From a checkpoint of a small transformer trained on Wikipedia.
Size: width 64, 2 heads of 32 (1 for keys and values), 1.2M parameters.
Architecture: LayerNorm before each block, rotary positions, no biases in attention or MLP, untied embeddings.
Each number is 128 + 24 x the weight over its row's rms, rounded and kept within 0 to 255. Layers, rows and columns count from 0. The size above them is the row's rms in percent of the matrix's.

# layer 6 MLP up, 192x64, rms 0.239, rows 87-121, columns 0-63
size [ 75 100 112  72 104  94  86 106 104  83 100 108  90  92 111  92 102  95 103 109  99 111 101 105 117  90  87  97 110 113 107 106 102 106 110]
[[143 147 128 150 102 154 129 157 139  99  98 172 138 129 160 132 168 118  86 158 126  99  97 101 100  95 143  85  94 153 132 156 152  81 103 127 150 109 137 122 124 120  77 126 141  98 111 106 144 122  95 131 129 135 119 152 135 108 144  91 107 120 125  86]
 [122  94 118 156 168 127 149 125 129  80 134 140 133 144 137 113  85 138  91 163 136 140 116 129 129 135 124 146 111 115 178 116 102 124 117  79  98 166 140 114 125 173 118 133 110 123 156 100 160 123 147 142 154  85 136 156 128 133  78 111 168 102 137 162]
 [108 108 111 144 139 147 134 113  93  91 152 137 138 108 145 183 145 148 102 103 160 126 162 177 122 118 139 144 103 116 140  84 112 147 153  92 111 116 151 137 144  89 119 125 124  92 150 141 167  94 141 130 140 120 124 137 101 110  81  81 120 145 124 164]
 [190 136  77 131 111 129 156 114 125  91 131 124  87 108 155 130 149 106 137 133 138  67 125 174 113 120 121 153 141 129 144 161 172 126 148 115 167 124 163 132 132 141 109 144 122 108 119 117 125 142  88  86 110 108  82 156 134 121 137 127  92 122 126 136]
 [129 105 121 161 120 127 121 141 104 117 125 137 154 147 125 145 141 172  88 130 129 125 128 137  96 157 148 100 124 105 168 116 103 109 176 129 130 111 139 122  91  86 100 106 165  91 131 151 122 145 116 116 144 114 161 156 128 152 166 113  84 178  77 134]
 [168 153 116 111 135 127 129 137 140  87 137 113  89 143 127  99 152 123 138  91 107 103 126 114 115 128 149 123 139 149 121 178 136  76 133 200 153 125  77  92 101 167 144 157 132 147 132 122 116 134 135 122 129 136 138 127 113  75 115 128  83 146 130 123]
 [158 130 118 101 152 156 155 107 133 135 140 144 132 131 114 161 148 170 152 121 140 141 130 148 106 116 161  71 182  92 155 110 138 104 106 130 112 124 168 106 125 139  77 152  88  95 104 111 152  97 119 119 124 106 112 129 164 127 136 151 161 103 155 133]
 [150 125 141 125 144 157 132 117  99 138 111 146 118 150 106 103 173 135 104 177  93 165 162 171  98 125 136 160 118 132 147 122 142 138 109  77  91 113 121 113 126 174 120 156 129 154 158 102 109 157 108 124 156 110 109 133 124 123  75 102 123  94 139 137]
 [108  84 138 164 116 127 133 125 146 112 106 143  94 162 175  89 139 163 151 145 127 113 130 142 147 133 137 169 115 155 109 120 160 148  75 150 118 113  96  91 102 182 170 137 109 110 140 118 123 114 118 139 154 176 138 110 133 133 164 131 133 109 145 129]
 [139 115 142 135 131 117 115 165 111 133 137 115 130  67  69 138 148  90  86 153  94 136 135 121 145 102 122 112  90 139 152 151  84 125 126 151 156  92 130 127 105 112 132 135 107 108 140 157 150 175 137 123 138  95 159  86 142 112 105 154 135 167 113 128]
 [ 91  82 135 103  98  85  98 155  94 143 116 123 151 148 146 106 153 122 147 131 136 116 102 122 107  97 128 165 120 114 121 120 143 138 147 112 174 106 144 124 114 107  78 110 131 123 133 159 108 146 116 115 126 130 131 152 189 140  94 115 138 110  74 165]
 [156 130 103 157 112 124  77 158 119 147 131 123 155 158 143 120 175 109 120  86 138 116 121  89 153 133 131 121 110 126 143 133 131 144 107 129 145 133 100 119  92 137 161 118 114 160 132 123 174 130 119 105 138 109 154  46 134 129  81 147 126 108  91 132]
 [128 149 108 149  98 174  88 135 152 151 119 123 121 159 141 119 106 105 141 112 159 140 135  89 147 101 114 127  73 136 157 113  98 129 112  88 168 170 116 107  86 133 119 115  79 143 113 132 164 143 146 109 136 109 112 128 114 121 126 118 155 124  83  92]
 [103 133 120 124 170 117 124 166 147 135 159 134 170 122 153 128 180 108 129 140  93 114 151 108 133  67 176 105 138 122 130 112 105 116 135 174 133 102 128 147 126 161 101 126 142 108 105 147 165  81 129 125  86 120 138  88 107 154 133 112 120 119 107 118]
 [142 153 113  78 144 140 105 107 152 117 174 109 138 133 119 126 116 168 163 128 132 156 131 118  80 138 188 106 103 141 126 104 121 131 148 160 106 118  97 114 136  79 146 117  94 140  92 113 143 138 101 105  98 161 120 159 111 100 116 127 149  88 130 128]
 [127 113 124 112 132  97  87 133  99 125 212 119 138 119 126 157 106  91 150  93  84  93  96 128 109 102 159 119 150 128 147 171 117 113 146 145 156 147 124 113 138 155 112 127 128 138 155 120 146 106 112 162 104 109 127 117 119 137 136 149 117 180 139 158]
 [131  99 144 140 137 115 129 131 132 121 178  88 117  98 168 136 129 119 173  98 182 160 106 151 105 149 125 139 128 102 106 173 121 150 144 128 138 128 142 107 129 143 103 118 160  92  80 101 119 149 179 104 123 127 142 134 128  95 136 142 121 158 115  84]
 [106  92 120 158 117 154 125 124 107 183 145 148 142 110 132 146 102 199  76 220 142  97 136  81 146 165  98 101 130 118 137 122 126 124 132 139 129 123 153 143 119 105 117 126 137 116 139 124 117 139 124 115 132 113 150 114 132 114 136 121 134 141 133 110]
 [124 150 128 124 127 154 143  72 163 142 114  78 112 139 144 114 131 142 113 109  96  66 142 134 123  77 147 121 151 124 127 180 112 137 126 108  93 168  87  83 125 134 171 106 122 127 155 132 117 132  84 122 124 125 129 122 120 116 106 165 131 131 150 131]
 [173 131 134 120  77  88 167 114 121 155  77 102 106 120 105  98 131 127 107 153 118 126 136 121 162 130 111 122 156 126 107 118 101 133 123  45 125 116 131 140 124 137 137 177 157 122 139 155 124 137 158 101 110 130 102 126 139 117 104 114 147 162 103 148]
 [152  97 123 120 173 114 109 122 161 110 110 123 154 134 117 143 135 117 157 151 142 146 117  97  74 115 130 177 132 121 129 152 133 122 125  90 161 121 125 104 162 150 160 137 148 103 113 119  86 159 133 156 161 147 169 136 122 102  76 155 153 144 161 140]
 [ 92 129 128 128 176  97 133 134 125 147 139 122 187 142 114  96 161 115 113  95 113 142 114 144 147 118 143  89  99 105 114 115 115 136 156  95 147 117 137 127 103 143 135 124 149 152 112 156 148 128 171 133 153 160 131  80  90  74 107 110 111  99 105  98]
 [107 128 135 124 119 127 143 121 128 115 152  45 126 128 115 138 116 140 170 112  98  90 142 147 104 200 125 124 157 137 147 125 105 103 106 129 126 119 125 134 122 146 132  77 153 141 152 141 146 160 124  96 136  91 123  90 120 132 140 152 119 183 114 133]
 [140  83 126 124 139 101  99 131 142 158 185 106 119 109 151 166 122 124 130  92 151 120 166 181  86 145 136  95 114 137  88 141 124 177 143 186 112 107 157 143 117 137 128 132 136  98 148 114 119 107  86 106 151 121 149 111 128 118 138 114 118 118 125 130]
 [108 142 146 121 101 158 150 105 144 102 139 139 161  82 112 104 150 162 119 160 123 137 129 155 178 132 150 162 122 138 123 122 172 129 136 141  91 119 143  69 105 157 106 139 138 111  87 141 136 148  99 174 135 147 126 141 127 105 104 147 146 117 102  84]
 [119 146 148 117 139  95 126 121 124 100 107 111 163 168 150 152 101 162  87 119 140 159 135 134 161 125 114 149 117 143 110 142 144 139 177 119 159 161 158 171 125  99  82 117 102 116 123 135 169 110 159  90 123 107 110 117 100  96 153  93 156 106 123 130]
 [136 125 116 121 125 101 126 118 145 129 107 130 144 164 146 145 113 163 114 148 119 138 113 125  75  82 127 136 135 131 120 128 170 109 100 119 164 145 118 107 150 161 145 140  69 119 152 132 150 115 161  73 122  79  85 106 147 127 165 133 108  87 146 109]
 [107  89 128  87 132  91 173 125 152 113 154 161 124 131 143 151 144  62 169 127 126 109  92 129 102  93 126 153  90 105 137 125 146 104 144  99 161 120 142 119 123 154 147 121  94 108 128 147 104 119 154 137 163 160 135 131  92 104 128 156 152 134 143 140]
 [147 127 142 143 150  98  75 111 161 133 152 118 123 141 108  95 119 148 155 159 113  93 137 101 172 112 134 114 112 163 143 102 161 153 147 144 121 176  99 147 133  87  88 147 107 145  89 127 150 135 110 103 112 171 128 104 114 107  98 156 135 112 114 142]
 [156  85 128 121 131 121 127 163  71 113 102 112 156 125 109 111 144 125 153 120 113  93 109 138 113 112  81 131 102 133 130 144 118 116 144 133 121 131 158  98 137 124 121 135 131 129 159 198 136 125 132 101  64 126 125 148 114 147 148 107 176 133 150 177]
 [136 104 176 140 127 166 137 119 144 142 109 155 157 134 127 104 163  86 148 148 124 124 142 123 148 111  84  93 127 155 129 127 141 104 144 108 133 116 122 155  80 152  95 101 142 139 135 113 143  74 146 117  93 131 196 155 157 137 129 160 132 147 109 137]
 [109 142 119 153 144 137 121 112 160 138 119  91 140  98 127 171  81 175 122 122 143 124 151 141 162 154 147 146 126  88 126 137  85 128 159 143 125 106 137 110 108 130 108 117 164  69  93 173 127 116 151 148 110 137 137 122  82 115 148 112 111 133  84 127]
 [151 162 102 142 146 123  66 131 146 103 132 175 133 122 131 147 120 112 141 131 154 117  93 137 151 150 139 127  94 139  80 154 138 112 127 123 152 105 119 155 138 152 127 164 104 118 110  84 126  57 126 128 160 142 117 152 111 124 100  98 142 104  92 125]
 [149 143 142 118 109 141 103 119 164 203 140  86 119 144 150 159 101 173 112 116 125 143  68 158 113  94 108 105 138 134 121 122 122 130 101 127 105 153 145 138 114  93 124 123 122 136 103 149 147 151 177 133  95 138 104 122 102  95 142 100 128 152 137 130]
 [119 167  73 146 175 131 127 103 170 141 164 106 109 117 146 116 172 130 136 158 111 104 126  96 163 132 108 120 125 100 124 127 117 150 106 136 123 132  82 118 141 128  93 103 126 153 135 150 131 148 114 148 134 114 160 107 122  87 109 120 160 141  67 100]]
# layer 6 MLP down (transposed), 192x64, rms 0.267, rows 87-121, columns 0-63
size [ 76  91 102  84  99 102  85 111 101  94 104 103  88  96 112  97  99 101 103  98 107 113 100 107 118  90  95  98 114 121 104 117 107  99 104]
[[169 132 150 139 149 131 120  92 131 147 140 109 119 161 141 120 137 118 135 143 151 125 125 132  69 161 129 103 146 139 115 118 119 178 104 110 117 102 134 133 120 202 124 131 107 148 126 124 149 129 118 106 162 173 100 124 106 126 108 151  74 121  94  79]
 [140 152 143  79  92 117  94 136 105 174 108 118 135  86  92 176 126 148 137 126 137 115 126 139 118 141 102 130 135 131 108 144 156 145 145 151 122 100 119 117 171 108 144 127 100 123 120 197  97 149  79 107 120 134 136 107 137 141 183 131 119 147 117 118]
 [133  79 136 132 107 107 154 111 131 138  93 179 153  97 130 142 120 135 149 160 123  82  86 155 142 132 140  97 120 139  89 122 162 114 138  97 161 137 129 127  90 120 106 154  98 120  94 164 116 114 109 162 139 177 139 162 124 108 136 114 160 119 142 144]
 [146 130 145 124 102 151 142  82 117 146 145 111  85 136 109 113 130 103  87 123 138 136 151 136  94 153 110 142 117 131 156 139 142 128  91  87 120  84 173 170 124 160 114 125 141 164 108 134 151 171  77 136 112 146 122 144 130 119 102 103 124 173 151 156]
 [143  60 113 143 123 125 100  91 122 107 121 171 145 120  87 113  96 103 149 128 143 107 141 123 133 136 100 122 102 134 129  91  84 103 130 120 149 153 134 180 160 130 135 136 127 132 141 132 129  86 143 113 129  90 141 166 107 150 154 156 176 135 147 158]
 [118 126  96 114 135 107 141 178 103 182 136 133 158 131 128  90  77 104 146  98 127 167 126 142 142 141 113 148 146 118 103 135 152 150 114  64 116  97 158 167 139 109 109 104 157 132 121 131 140 110 138 134 117 170 163 131 122 136 113 116  95 118 167 117]
 [141 110 124 152 123  98 164 120 134 130 125  95 174 111 115  99  95 134 118 116  96 157  81  77 137  99 164 132 158 136 173  66 116 124 121 137 133 151 101 117 149 104 120 117 113 143 136 157 119 123 124 147 122 148 107 136 105 163 145 160 162 122 114 169]
 [128 137 101 166 138 117 154 131 127 141  79 121 137 185 159 134 112 109  80 128  87 127 131  88  95 152 124 134 159 109 143 136 166 106 174 144 104 110 137 108 103 162 131 107 101 137 148 150 143  97 158  89 123 101 146 119 137 169 144 131 109 148 138 133]
 [121 154 152 139 126 129 164 158 147 130  94 116 140 114 158 120 146 112 112 115 147 109  92 101 133 125 158  77 109 151  79 144 156 148 138 135 160 105 190 129 111 156  87 128 186  83 116 137 108 117 107 106 118 148 137 121 131 149 113 120 129 118  96 105]
 [164 127 143 141 115 130 122 124 123 107 129 132 170  78 116 140 136 142 167 138 115  94 103 141 125 141 166 134  91 148 146 123  94 101 114 112 169 115 137 162 160 110 110 136 109 164 130 148  54 121  88 105 132 134 112 149 156 150 145 138 105 109 126  85]
 [119 166 110  93 119 125 183 118 127 101 187 119 141  66 177 142 121 152 139 152  95 151 133 139  86 121 139 130 120 161 161 124 144 101 100 119 146 103 146 125 131 110 140  98 128 119 103 140 138 104 182 144 157 118 126 109  96 144 129 122 124 127 144 115]
 [182 119  99 131 129 154  88 112  96 134  92 112 143 177 108 162 136 148 140 133 141  80 111 122 165 130 159 106 144 115 147 150 133  89 140 132 147 141 115 159 169 104 153 147 136 125 112 112  82 136 129 139  97 117 106 119 126  95 127 147 114 112 182 138]
 [148  93 165  97 153  92 139 105 128 114 158 132 128 116 110 141 110 136 102 166 117 109 113 155  90 161 169 117 117 132 111 123 112 118 152 141 131 104 155 147 171  88 127 126 146 104 111  86 119 150 158 107 122 119 137 114 102 122 128 154 112 121 194 176]
 [148 137 154 123 125 157 128 163 144 145 117  99 103 126 132 151  97 155 154  84 114 148  85 152 164 108 157  96 103 133 102 138 109 137 137 142 135 122 141 108 112  87  99 138 123 135 155 127 102 138 101 112 140 111  95 152  61  87 164 137 161 139 141 157]
 [119 126 108 131 138 160 137 102 130 127 149  98 150 116 143 117 110 128 121  93 111 107 114  96 125 155 125 143 125 174 131 155 173 135 152 121 139 142 139 151  85 134 179  89 149 148 143  84  72 144 127  74 156 126 102 138 114 149 169 137 143 102 150 145]
 [158 133  90 120 125  91 100 156 144 122 118  60  94 119 147 123 151 142 140 138 108 160 108 138 172 134 162 107 125 166  99 139 168 117  83 115 128 121 124 146 120  99 112 135 149 132 142 162 128 166 146 138 127 137 152 107 104 133 134 107 106 112  69 147]
 [133 130  87 111 133 119  92 116  87 152 159 140 139 134 169 192 102 135  93 167 148 166 141 101 171 140 114  90 116 149 109 119 140 115 131 132 137 128 155  99  81 122 135 133  92 161 147 138 112 117 115 134 106 118 107 119 128 136 158 103 102 128 155 166]
 [142 103  97 109 112 174 150 143 115 148 158 118 129  93 138 134 105 144 112 125  80 146 116  93 152 142 111 152 100 139 163 171 121 125  87 156 124  75 175  97 107 128 125 130 128  97 160 140 133 135  98 151 175 121 151 171 125 126 127 119 129 119 146 111]
 [115 112 134 144 155 138  95 123 131 123  87 102 106 145 119 131 134 118 130 142 166 101 118 181 136 140 163 123 119 122 192 145 118 142  92 100 102  93  95 153 166 138 132 109  65 122 152 101 159  97 138 112 164 122 102 133 107 122 162 132 128 133 144 117]
 [131 118 110 151 118 140 106 138 122 139 174  97 165 129 113  97 101 159 131 107 131 127 136 163 101 127 172 118  74 112 120 137 147 147  85 178 111 110 130 132  83 124 152 128  98 124 108 144 139 153 197 151 101 152 107 143 114 135 121 127 109 108 149 148]
 [118  94 150 139 163  91 117 147 126 113 137 108  86 131 157 127  85 152 147 116 119 195 111 106 111  89 183 145 106 158 122 129 139 125 144 163 129 102 148 124 103 122 116 159  94 129 140 101 121  88 163 118 115 131 105 134 101 120 114 148 151 144 134 164]
 [ 89 153 135 107 118 148 152 143 121 171 106 120 152 133 140 100 113 147  79  87 126 115 129 123 166 155 151 147 144 137 118  95 103 142 120  94 104 147 140 129 105 126 172 143 103 113 131 135 122 127 130 103 113 155 120 104 171 127  94 105 162 203 138 129]
 [117 119 159 100 127 163 119 115 123 127 166 151 123  77 141 135 126 124 122 159 150 122 119 161 115 128 182  78 131 146 127 101 159 147 147 105  96 133 135 110 155 141 112 137 135 123  86 159 123 114 127 185  77 126 124 150 103 141 120 131 104 110  81  96]
 [134 150 141 131 167  75 122 136 121  89 103 151 112 107  98 130 130 113 129 135 122 118 139 136 127 161 116 132 163 185 118 184 112 129 149 138 122 110 135 145 104 142 125 131  89 129 113 114 102  96 176 131 125  84 141 126 102  67 167 106 143 125 144 151]
 [137 125 144 132 141 143 127 133 143 121  39 149  98 142 130 119 153 132 147 125 184  86 123 114 142 119 143 115 137 136 122 101 154  97 158 162 124 122  82 119 116 105 135 129 112 155 130 113 126 134 122 133 169 151 127 102 139 155 168 169 116  85  91 113]
 [101 115 121 126 110 132 142  95 140 128 150 131  93 121 125 160  76 108 111 189 151 115 128 152 147 128 115 161 155 112 116  93 137 143 115 117  84 172 117 119 144 119 138 163 140 130 124 107  97 150 137 163 100 147  89 171 134 133 129  77 143 150 162 111]
 [135 136 148 135 128 112 105 138  92 107 119 166 127 161 172 166 114 143 132 151  77 129 166 106  90 102 130 159 144 106 137 128 141 137 145 133 165 130 116 150 138  70 137 157 175 117 144 145  99 133  90 117 131  79 120 115 151 114 126 103 135 164 110 112]
 [155 152 106 132 154 119 106 130 114  98 109 154 138 107 132  81 156 117 138 124 137 147 104 112 134 100  90 124 181 102  87 153 102 139 151 119 141 117 126 130 142 110 102 120  91 125 121 115 149 150 127 148 152 130 112 171 198 135 134 118 114 160  85 170]
 [145 126 102 121 118 134 138  99 157 139 148 104 132 135 175 142 142 159 154 117 147 122 136 177 109  75 101 148 116 124  80 141 112 129  75 130 137 126 123 161 164 150 129 114 157 127 135 115  82 133  88 144 103  63 124 148 113 134 136 122 104 113 150 109]
 [145 111 142 173  99 150 104 139 160 134 141 155 142 138 121 172 111 142 114 100 128  89 138 116 118 114 143 145 108 116 102 158 143  99 148 167 159 162  94 140 114 114 131 170 144 114 146 108  94  83 116 102 113 173 148 118 111 143 146 102 125 139  75 156]
 [100 135 116 109 133 156 128 127 135 155 145 124 143 141 116 168 118 111 138 127 113 132  98 113 133 129 153 102 119 111 125 166 147 139 161 133 141 121 110 148 133 161 132 116  98 127 156 137  73 142  92  65 126 141 101  76 186 127 143 160 114 121 157  72]
 [133  84 107 150 121 169 143  91 170 112 146 101 133 142  66 104 127 123  96 143 134 108 131  99 154 165 138 148 152 140 139 166 120 160 110 122 126 134 119 100 126 143 136 144  95 124 150 135 142 114 125 172 143 117 170 134 114 127 173 137  84 132  95  95]
 [126 138 122 141 121 146 125 121 135 157  86 120 141 153 155 130 152 118  88 126 123 180  65 107 142 178 102 127 108 128 103 160 186 152 128  74 141 147 123 146 110 115 144 117 148 172 130 114 162 151 104 109 100 128 115 119 123 123 145 101  97 108 128 131]
 [122 125 123 134 142 112 160 145 119 111 144 124 115 116 165 118 157 100 126 114 136 110 178 145 123 145 136 121 153  93 132 181 146 102 124 120 116 167 172 141 149 154 134 106 121  84  71 120 152  93 105 174 159 128 121  98  90 126 115 147 145 125  88 109]
 [ 85 137 167  72 108 179 139 161 130 140  89 140 123 111 177 113 137 121  99  96 131  87 104 154 111 160 169 126 139 111  99 122 126 110 138 130 113 134 130 131  92 113  95  94 135 130 119 122 165 129 148 145 131 161 151 139 127 120 175 108 107 119 145 139]]
# layer 6 MLP gate, 192x64, rms 0.264, rows 88-122, columns 0-63
size [ 85 120  74  97  99  91 109 100  81 101 110  85  84 102  91 108 100 105 108 103 115  94 115 112  86  89  94 118 120  95 117 102  99 105 112]
[[168 107 107  86 122 124 111 137 115 169 121 120 129 168 137 173 101 149 126 129 142 128 123 166 107 141 132 108 114 141 124 134 118  76 135  88 113 141 131  90 132 113 130 150 119 158 130 149 148 158  91 143 141 174  79 115  72 118 140 134 117 177 130 123]
 [108 161 152 128 134  90 108 135 135 105 144  72 129 135 104 167 166 123 138  98 123 145 191 156 142 149 117 150 183 108 136 142 117 130 128 137  95 148 142 114 124 107 140 100 120 117 121 100 156  82 124 105 107 107  82 154 113  89 147 126 130 100 132 123]
 [102 157 160 129 129 116 135 112 161 130 111  88 139 161  94 154  81 149 103  74 119 171 155 133 150 131 137 105 107 113 100 115  85 135 104 128 108 114 131 164 154 121 124 128 103 154 113 161 147 143 157 155 140 145 162  92 136 111 106 109 130 158  95 109]
 [131 152 117 162  85 103  97 142 161 111 104 104 141 131 138 130 131 103 147 161 163  63 105 110 113 153 172 123 139 135 114 116  99 145 167 177 143  90 144 109 147 144 139 118 141 132 126 171 126 116 123 110 120 167 106 129 107 111 135 141  89 144  95 146]
 [112 134 135 145 101 127 111  93 133 165 112 159 127 135  83 121 136 140 152 164 121  89 143 115 122 138 151 116 139 127 145  88 152 140 118 118  82 134 148 151 174  94 120 110 130  64 145 120 154 128 120 166 165 183 147  77 134 127 135 133 125 124 108 120]
 [116 109 123 166 143 131 125 157 161 149 130 135 130 166 103 144 121 121 122 133 110 179 156 169  95 104 113 140  82  83 120 104 143 143 150 146 161 156 111 105 137 140 121 139  96 115 148 119  99 114  85 161  99 101 165 123 134 165 112 136 131 159 126  85]
 [131 147 131 134 141 137 168 142  97 119 121 117 107 128 133 122 132  93 167 129 127 109 140  67 107 146 104 119 133 134 123 131 135 104 119 191 145 152 125  82 136  60 124  98 113 101 113 142 133 148 106 152  88 111 124 143 135 159 179 168 120 138 146 113]
 [167 152 106 146  92 114 126 119  89 172 126 153 170 113 114 131 102 142  94 135 125 113 125 109 107 103 129 132 111 137 173 139 110 123 153  88  85 180 156 115 146 139 106 131 133 111 150 178 157 149 125 165 114  96 115 116 106 132  89 129 137 161 140 128]
 [168 134 158  49 114 116 113 196 123 160 132 135 130 133 141 110 148 124  98 140 136 162  98 121 125 138 105 100 105 124 161 132 135 152  98 118 141  76 150 134 128 117 115 100 133 114 144 158 125 138 158  80 116  93 154 157 142 131 136 135 119 111 122 135]
 [135  73 148 151 159 103  93 157 143 131 110 122 155 116  99 144 136 140 138 103 182 132 116 130 122 128 119 152 117 140  96  85 141 139 105 113 125 153 147 153 140 140 129 142 108 128 156 129 135 121  80  98  62 134 129 138 135  80 109 173 118  93 133 105]
 [141 101 109 161 122 142  85  98 136 137 160 171  96 102 132 137 140 133  87 133 143 115 142 125 158 134  92 112  57 100 120 122 112 123 123 151 167 106 174 171 139 137 123 109 109 117 150 139 147 111 151 125 111 114 136 148 109 150  99 149 107 115  93  93]
 [131 139 153 108 130 120 148 136 114 161 130  99 142 138 130 119 105 143 134 123  94  86 114 120 141 107 151 126  92 114 140 182 137 148 149 141 163  94 128 120 160 103 165 116 116 118 125 119  61 129 161 136 161 187 137 139 185 142 104 136 117 162 117 141]
 [170 138 136 133 126  87 132 138 132 138  81 131  74 142 124 129 117 127 172 119 129 122 141 122 141 168 106 153 112 115 125 100 152 143  88 113 145 127 175 103  62 149 131  83 123 128 145 135 136 164 171 130 165 103  90 132 119 155 130 146 145 131 142 122]
 [142 110 121 148 166 117 124  88 140  92 179 100 101 167 119 134 170 140  72 110 124 117 103 127 132 131 129 130 134 103 133 163 132 167 111 151 164 105 118 133 114 106 121 126  86 150 163 147 122 149 164  99  82 127 103 142 112  91 131 117  92 131 128 133]
 [ 95 103 149 173 117 154 171 166  79 132  81 135 122 156 130 170 126 136 133 103 135 124 131 120 110 140 111 130 130 153 102 125 116 124 103 140 117  83 125 139 109 162 135  60 165 140 119 133 127 106 123 108 113  94 104 163 138 118  89 130 111 123 157 144]
 [145 117 108 157 144 153 139 142 124 146 100  92 163 150 138 131 145 132 125 100 146 122  96 143 139  79 126 109  92 138 132 183 110 129 116 119 164 133 147 111  81  91 142  82 159 114 127  73 142  86  84 121 118 137 138 116 163 130 122 110 126  95 111 144]
 [157 117 155 146 115 106 136 149 117  86  89 148 110 168 137 116 145  97 110 152 122 181  98 108  70  89 133 178 123 128 118 103 122 135 125 126 150 161 120 126 174 129 125 143  93 152 115 138 137 119 117 103 105 107 127 140 142 113 152 171 153  97 143 150]
 [129 105 115 139 139  83 140  79 166 142 141 147 108 176 117 147 106  86 116 110 136 116 166 117 126 123 151 172 141 151 122 147 149 142  85 132 121 151 105 138 140 143 136 144 111 143 177 137 120 161 132 112 156  97 142 158  75 110  90 119 105  98 115 124]
 [128 105 133 146  90 120 117 149 142 129 109 124  92 156 112  79 153 117 122 111 131 130 162 122 141 141 117 146 108 132  90 139  82 127 118 110 155 136 146  98 148 161 152 143 148 153 175  99  80 116  85 132 105 149 158 176 111 145 125 131 149 120  91 169]
 [134 150 111 151 135 104 175 175 120 100 166 134 115 169 123 126 153 111 123 112 151 167 121 170 154 117 131 122 124 107 148 115 141 150 150 169 109 114 183 140 130 134 150 123 138 123 108 144 156 107 103 115 102 103  83 148 103  85 109  76 128 121 135 122]
 [120 135 102 123 139 145 121 110 126 148 118 121 115 112 115 135 117  90  84 104 151  95 123 112 125 135 142 131 176 110  72 142 158  95 129 125 103 156 208 133 108 124 120 136  95 116 137 153 113 105 132 118 107 155 130 145 166 118 179 111 151 165 156 148]
 [135 157 153 151 122 158 177 129 108 110 113 159  95 161 132 185 135 129 114 139 143 133 138  88 172  99 121 138 126 149 153 158 164 139 151 113 159 127  98 132 124 123 105 115 105 110  84 116 116 143 118 140 135 117 121 132  81 131 127 153 115  64  96 140]
 [106  99 123 148  93 126 131  85 148 114 157  81 117 115 165  76 154 125 102  91 163 145  98 141 115 163 141 155 160 134 125 149 113 170 105 140 100 125 145 102 128 115 131 127 129 126  88 147 111 121 141 127 130 101 125 147 138 161 146 125  86 161 116 174]
 [137 145  77 139 156 157 115 136 118 153 135  84 127 159 136 128 158  80 102 127 143 156 145 121  91 114 123 132 116 112 191  84 123 140 106 102 138 164 152  73 121 115 100 159 124 134 143 125 135 122 149 143 131 148 131  78 155 123 111 111 166 120 125 124]
 [165 134 117 106 123 139 104 108 103 114 110 124 121 151 115 148 148 123 146 144 176 148 125  96 156 175 102 145 152  93 132 161 125 135 118  95 135 154 113  77 169 135 139 169 145 165 115 115 126  88 104 117 142 117  88 134 106 121  78 102 161 112 129 117]
 [117 151  91 124 116 114 144 130 144 124 137  95 142 162 103 149 137 131 112 150 176 118 134 130 112 103 154  86 132  99 128 119 150 148 114 131 160 109 132  97 126 166 146  72  62 114 123 124 136 152 139 102 141 126 121 133 146 112 185 133  85 125 105  85]
 [108  94  95 172  99  64 139  92 179 136 124 107 111 154 149 123 115 119 112 119 139  92 168 142 102  77 151 150 126 119 123 158 125 160 163 135 111 142 147 105 143 124 152 147 174 139 114 139  98 136 122 158 134  93 152 143 110 126 131 111 134 137 146 119]
 [110  56 106  98 120 130 123 150 115 151 126 136  86 118 134  85 160 161 111 109 119 166 101 120 135 135 117 142 144 106 188 142 127 138 157 121  74 157 146 110 130 118 148 153 157 109 125 126 125 132 114 145 142 113 122 166  91  99 113 114 112 123  94 151]
 [116 121 124 160 141 121 192 135 127 132  96 122 100  85 123 119 121 125 165 142 121 144  89  85  93 137 114 126 135 188 128 154 163 146 139 146 109 105 155 127 147 127 131 113 116  97  91 115 112 184 131 146 123 104 151 106 121 137 100 148 135  86 146 154]
 [137 135 109 117 168 121 148 105 109 145 122 123 105 139 132 139 151 143 160 107 142  79 153  96 149  91 149 147 114  67 154 146 126 129 123 159 126  94 108  79 124 127 103 128 147 175 140 140 125 149  79 145 125 101 126 123 118 147 144 114  99 182 138  96]
 [109 139 149 154 168  95 163 113 148 143 116 117 169 165 147 104 138 100 138 114 141 147 111 127 101  93 156 131 108 124 127 137 104  93 126 100 152 119 150 122 172 148 144 153 161 155 120 120  97 177  96 116 120 124 149 145 101 118 111 181  78 128 129 140]
 [136 127 132 105 106 147 161 134 139 170 156  78 150 107 106 149 144 162  96 101 120 121 163 119  76 101 151 126 101 141 152 100 104 147  71 114  98 120 122 125 100 131 135 144  90 123 168 116 155 176 122 122 106 138 139 141 136 134 146 163 120 136 147 101]
 [156 158  71 127 142 110 142  93 108 139 143 145 167 134 124 149 154 158 124 122 119 141 140 100 102 175 166  76  84 109 124 121 139 148 141 147 139 115 142 141 107 141  96 117 141 141 152 158 108 136 173 116 115 114 130 129 163 175 122 138 150  85 127 150]
 [119 128 110 136 126 111 143 104 158 115 125 115 126  98 146 175 102 124 134 138 138 109 172 124 126 127 163 107 141  60 119 152 125  97 176 118 105 131 170 100 157 118  90  81 126 115 155 134 149 118 146 129 157 161 132  94 155 113 137 131 110  76 145 132]
 [110 119  77 145 128 130 178 121 123 130 145 125  63 142 138 171 143 129 179 108 106 109 121 106 109 163 144 161 139 126 110 148 164 113 183 143 160  99 155 134 140 145 145 113 113 148 114 135 101 130 127 171 110 122 143 127 140 140 115  88 109 123 106 152]]